Weights of a small GPT-style language model, trained from scratch on English Wikipedia: a variant of Muon for these matrices, 4918 steps.
Each number is 128 + 32 x the weight over its row's rms, rounded and kept within 0 to 255. Layers, rows and columns count from 0. The size above them is the row's rms in percent of the matrix's.

# layer 5 attention query, 256x256, rms 0.0926, rows 210-255, columns 0-63
size [ 90  88  87  86  91  88  85  94  84  84  96  85  88  90  89  85  89  94  90  87  89  92  91  93  91  90  85  85  90  95  88  91  88  91  92  90  88  88  91  88  89  87  88  95  88  93]
[[169 124 103 112 113 177 149 119 106 149 117 115 121 118 158 141 127 202  89 213 169  79 115  92 147 138 146 115 169 154  75 138 173 224 209 173 115 128 117 145 163 115 146  47  96 127 107 137 145 128 108 131 125 183  83 158 112 108 118 139 127 116 125 191]
 [170 163 105 129 103  88  83  93 116 104 135  52  85 130 196 144 161 118  92 182  93 115  84 110 105 149 110 127 106  79 170 164  90 103 133 104 108  95 130 128 130 136 107  82 135 145 122  56 111 146 167 108 186 106  88 132 114 154 164  76  95 104 161 106]
 [162 124 160 162 142 129  74 181 131 100 106 128 102 112 145 128  94  77 132  98 186 141  81 110  82  88  93 119  93 143 104 129 121 158 162  82  93 126 138 177 144  96 158 210 166 154 146 107  99 101 194 111 118 134 124 125 164 143 107 135 163 153  89 172]
 [140 104 150 149 106  50 125 104 142 216 103  97 110 150 110 178 145 107 144 109 107 110 134 114 100 152 129 109 151 153 120 169  81 148 150 162 144 132  90 163 166 212 127 144  65 116 178 123 137  65  76 144 145 160 153 100 146 183 131 185  65 138 116 104]
 [118  94 187 135 118 161 126 100 159 138 135 152 126  87 127 148  96 159 130 138 126 121  84 167 126 106  91 150  98 153 123 100 122  70 141 165 114 136 173 104 112 162 144 131  81 131 147  75  92 196  76 114  65 128 137 151 118 108 118 100 169 188 143 102]
 [108 203 162 113 153 136 145 105 138  90 180 168 144  93  82  99 108 159  90 135 101 128 155 106 158  79 106 165 118 118 181 150 154 100 131 138 179 112 162 119 114 114 121  80  70  75 141  93 167 222  75 152  99 137 171  82 107 130 144 113 103 122 117  54]
 [159 187 128 172 111 156 106 129  88 117 117 143 134 123  93 143 105 144 104 103  74 106 139 153 173 131 124 117 143 181  61 187 139 134  92 110 141  82 135  79 147 187 152 122  72 179 152 113 154  89 154  69 104 176  89 127 105 112 160 176 162 114 155 130]
 [108 102 126  68 152 116  42 108 118 143 119 137 154  80 134 160  92 139 182 159  67 123 113 167 150  98 160 168 117 148 126 154 123 124 144 107 116 117 111 113  53 134 138 168  91 147 107 140 147 225 123 111 136 127 146 169 105 128 182 115 144 142  83 172]
 [157 142 163  88 192 104 164 189  47 130 101 123  94 156 175 106 162 138  96 118 117 142 123 141 184 169  95 136 109 136 139  71 103 121 137 140  86 119  42 129 136 106 132 160  79 149 110 113 145 156 170 169 116 153 188 108 124 153 125 153 152 128 132 119]
 [143  99  64 105 129 157 158 151 166 168 123 164 110 143 143 149 135 121 148 133 105 111 121 138 148 153 110 152  82 128  88 134  85 191 157 147 124 109 114 156 164 139  72 102 125 121 155 135 180 181 137 101 123  99 127   0 125 119  98 109 154 184 122  65]
 [170 141 130 216 159 143 151 168 139  80 107 119 163 137 111 133 129 160  96 127 132 107 154 115 142  97 106 117 138  77  92  34 139 161 131  93 111 128 141 142 116 146 138  98 117 155  68 135 163 142  67 139 130 115  82 142  99 131 155 161 105 139  85 132]
 [167 145 115 116 145 109 127 167 146 185 120 131 137 138 102  56 192 145 139 127 132  87 137  99  86 127  82 112 125  77 158 182 115 139  98 125 152 111  91 152 125 137 120 137 138 104 117 109 174 123 140 106 129  81 153 145 201 118 159 139 127  72 129 128]
 [141 138 147 129 150 104 118 111 101 149 170 138 105  75 146 169 152 140 112 175 196  85  97 202 137 100 109 102 184 129 126  78  55  88 159 112 164 146 105  90 133 123 160 109 140  84 109 121 119 159 188 135 114 121 142 134 136 111 108  62 116 159 157 134]
 [172 138 113 152  83 140 154 140 137 112  76 143 130 182 123 139 112 110 135 107 135 125 156 128 143 135 134 113 134 190  43 176 121 133 143  89 158 158 169 147 160 166  57 155  44 121  78 169 121  76 141  98 174 108 121  99 146 155 138 143 188 135 177  70]
 [113 109 139 160 119 167 137 127  71 195  93 103  88  84 137 129  82 149 108 209 110  90 143 100 140 151 197 159 129 169 197 164 127 116 104 129 158  69 118 148 195 152 126 141 158 150  85 114 114 155 105 117  94 116 126 161 123 132  83 102  98 108  73 128]
 [158 157  92 132 171  72 140 152 135 152 117 107 175 118 212 107  79 163 156 133 152 122 116 145 135  92 117 159  77 157 155 128  86 138 113 112 150 125 161 145 110 126  88 155 159 144  60 126 132 186 148 144  87 140 125 189 137 162 142 100 119  49 131  95]
 [ 95 119  97 117  96 110 178 125 119 144 170 138 191  81 140  71 150 128 124 162  42 149 138 107 131 166 150 144 141 125 137  80 131 214 145 118 112 163 139 189 138  92 110 138 160 103  39 116 100 112 133 160 128 111 108 118 113 142 126 118 102 132  92 126]
 [ 92 106 123 194 120  97 190 109 123 133 120 141  69 174 123  79 125  95 140 110 126 142 141 114 128  95 117  79 145 129 101 133 137 190 107 151 104 136 137 150 101 171 146 128 116 108 112  98 101 167 113  72 128  85  97 118 113 129 101 124 167 140 124 139]
 [158  85 134 108 159 116 133 136 121  99  77 156 188 146 114  64 165 106  85  40 195 115  89 162 140 161 158 167 121  98 123 115 124 156 143 167 145  89 139 111 108 141  72 106 193 167 140 130 146 154 130 164 110 151 138 150 106 148 148 176 166  46 183 122]
 [196 126 220 135 131 175 129  89 118  67 108 156  95 105 101  78  96  48 141 134 126 114 158 153 138 170  96  55 110 164 143  93 101 130 118 142 116 151 110  95 117  72  98 168 122 127 136 113 123  86 113 114 152 122 133 133 121  73  88 150 117  94  86 145]
 [ 80 135  59 123 105 143  70 198 121 150 119 174 148 172 142 205  76 138 140  94 157 122 104 113 102 105 106  92 161 108 138 144 137 154 126 146 130 152 115 122  84  72  99 129 167  98 106  96 120 141 141 181 101 160 139  94 142  71 142 149 204 173 106 157]
 [105 128 172 126 127  78 126 124 111 169 140 138 106 130 164 115 152 184 142 161  61 112 133 179 126  60  95  99  78 112 162 157 184 134 103 126 109 103 136  97 183 151  70 169 121 161 117 109 138  96  41  90 165  89  78 170 106 116 163 144 153 177 121  82]
 [125 165  96 129 148  58 127 163  91 120 131 149 162  95 145 104 105  98 135 193 151 146 130 162 113 132 115 149 173 117 180 149  78 117 110  87  74  95 122 141 138 215 134 108 117 146 234 111 129 139 144 101 155 141  96 110 189  95 129 118 117 130 141 110]
 [154 150 135 127 147 118 112 129  75 156 115 136  70 162  96 181 107 143 104 139 118 166 127 222 144  74 110 141  57 103 152 133 176 140 110 146  98 171 157 131 142 102 125 164 153 170 161 109  89 125 140 108 150  36 123  85 123 158 101 120 107  86 128 144]
 [137 100 131 125 127 141 139 208 119 113 137 114 165 143 173 134 175 171 124 126  27 106 188  96  96  83  92 108 151 119 153  67 139  87 116 190 146 154 119 126 139 183  90 117  51 123  77 121 141 100 105 117 118 176 116 142 185  96 147  74 119 139  99 130]
 [168 115 132 164  99 135  99 147 133  82 127 121 144 139  94 195 104 116 130 153 163  87 132  86 168 141 135 118 171 157 129 144 133 145 198 156 112 150 110 119 141 108 163 122 183 105 141 142  56 133 131 133 141 160  96 163  85 140 169 108 117 110 137 137]
 [132  96 132 121 134 148 144 160 198 136 158 128 153 117 184  99  90  77 140 118 124 107 174 124 134 147 135 118 143 165 126 114  66 145 127 124 110 122 126 164 155 162 151 145  79  83  97 177 135 136 104  95 153 129 114 171  26  73 165  82 125  90  93 146]
 [116 140 102  70  97 155 151 132 115 141 114 117 123  35 110 150  94 157 145 121 148 121 169 167 134 136 114 141  93 139 149  78 143 198 124  66 107  89 130  95 110 103 135 161 132 117 118  95 129  80 191 114 135  77 129 149 139 133 174 133 113 168 112 126]
 [103 122 100 207 150 154 102  45 122 114 144 156 140  60 123  83 102 235  80 170 171  83  90 174 168 165 125  91 140 100 151 143 133 188 115 147  90 184 144 133 205  80  87 130 118 148  98 156 125  94 115 177 120 175 141 117 154 117 149 123 149 132 117 158]
 [110 162  90 107  83 145  90 113 139 173 170 123 102 157 135 128  93 153 129 136  91 147 132 107 147 107 103 110 138  82 143 132 173 132 148 105 195 120 124 173 125 125  84  89 170 113 131 169 137 111 114 130 114  97 121 166 213  92 124 166 173 179 105 126]
 [148 165 172 134  47 138 152 119 135  78 121  71 128 142 197 114 111 133 141 100 151  96 100 133  75 137 101 114 159 155 159 112 105 151 119 157 156 116 122  76 114 126  93 172 100 133  87 202 164 142 173 181 154  96 114 121 156 118 185 132 146 156 112  86]
 [172  87 116 164 136 115 178 158 193 144 172 165 162 111 109 157  86  89 187 104 195 165  62 127 124 159  94 103 128 150 134 139 188 124 103 139  71 166 113 113 135  85 105 129 156 105 102 110 161  69 130 123 145 118 152 152 124  99 114 136 165 180  96 144]
 [115 137 190 183  51 167 138 169 146 198 143 124 163  61 128 120  43  75 111 118  95 105 156  98  88 127 105 152 182 171 167 157 109 109 146 167 102 200 111 124 127  98 125 192 158 171 179  69 177 149 123  79 181  94 171 122 142 126 106 135 111 155 136 153]
 [136 146 177 100 107 151 114 114 155 146 147 147 186 116 117 140 135 159 119 152 163 142 108  89 132  76 126 120 182 181 149 143 123 156 108 111 166 169 133 111 114 183 149  86 139 126 138 159 164 137 115 167 126 155 113  80  76 121 137  93 134 115 127 126]
 [144 105  92 133 116 108 146 158  46  77 104 107 163 166  83 105 183 168 189 108 135 129  95  84  64 120 131 148 163 147 123  75  71 198 125 147 158 127 111 164 180 119 160  85 160  80 142 165 166 122  71 142  98  81 160 150 107  93 123 206 165 114 157  68]
 [163  37 188 143  86 105  96 145 113 118 115 115 108 163 137 120  94 143 134 176 147 147  95 130 164 153 140 184 114 188 117 143 133 126  98 131 144 185 151 149 123 178 117  43 110 134 110  90 120 114  87 162 113 156 129  99 119 138 171 139 150 154 106 163]
 [116  55 209  69 113  61  89 100 141 124 126 142 161 140 142  95 153 102 135 125 126 112 139 130 122 132  94 179 109  78  98  97 174 149 144 149 150 102 157 133 142 144 125 145 143 158 147 175  79 132 100  86 135 112 167 104  83 109 132 149 113 188  99  92]
 [118 120 121 131  87 135 150 151 160  75 116 133  92 137 119 171 136  95 141 153 152 138  92  80 136 150 104 111 126 137  98 142 183 140 144 198  94 145  64 116  54 160 196  77 153 174 137 134 129 129 121  60 108  95 151 132  94 180 113  74  75 198 116 136]
 [163 101 110 105 119 101 122 123 163 141 139  74 128  92 155  69 124 156 144  55 166 122  82 173 135 104 170 132 154 229 143 162 127 126 124 125 168 135 126  93 140  94  96 146 133 121 137 169  85 169 161 110 119 188 125 138 164 198  58 108  99 180 130 104]
 [ 88 147 111 138 115 135 111 174 146 152 162  91 143 157 124 162 128  79  68 142 173 173 166 175  79 156 125 154 114  96 171 143 147 101 131  62 125  43 113 118 129 109 154  99 197 116 111 124 104 121  98 151  61 104 142 130  87 209 135  91 123 107  92 134]
 [222  98 134  61 117 138 111 100 126 126 178 145  45 162 121 109 105  78 151 139 128 146 103 106 170 191 129 108 141  70 131 169 111 154 139 178  94 166  95 103 132 164 117 160 106 155  97  94 102 195 101 175 130 140  80 117  96 125  90 111 164 103  91 104]
 [159  83 114  93 141  82 172 160 184  76 161 127 137 106 173 149 163 162  55 100 162 152 146  69 130 118 175  69  45 152 113 182 113  93 147 161 161 132 202  97 102  55 174 141 145 155 167 170 139 129 160 153 132 110  90 126 130  89  87 118  55 132 122 114]
 [138 148 130 159 114 133 145 180 146  69 147  99 129 119  91 127  91  87 151 178 139 110 158  89 111 119 130  95  66 134 121 124  50 182  78 136 163 125 180 117 126 155 134 118 176 104 160  92 151  86 132 123 110 168 112 147 114 212 147  87 138 125  70 192]
 [ 82 140 130 144 220 153 191  83 147 120  63 172 109 152 151 129 133 170 120 175 102 108 134 109 113 123 120 141 142 126 147  75 113 117 149 145 143 115 107 130 109 121 124 163 148 108 118 119 200 116 106 162 163 115 156 228 172  44 110 151 156 216 152 143]
 [112 147 105 124 160  78 136 126 155  91 126  91 111 122 171 120 145 106 141  80 154 115  72 150 110 149 157  40 114 131 113 150 169 126 181 157  67  74 101 170 162 108 183 141 179  88 117 105 136 115 112 158 129  64 129 159 145  97 114 132 134 107 171 110]
 [146 129 104 125 131  78 135 162 157 137 142 143 120 142 111 131 137 119  74 140 153 132  89 129  87  81 154 161  62  98 161 135 145 107 158 184 124 120 153  92 128 102  89 173 130 110 148 127 151 109 141 147  99 115  91 113 124 112  96 147  95  96 140 151]]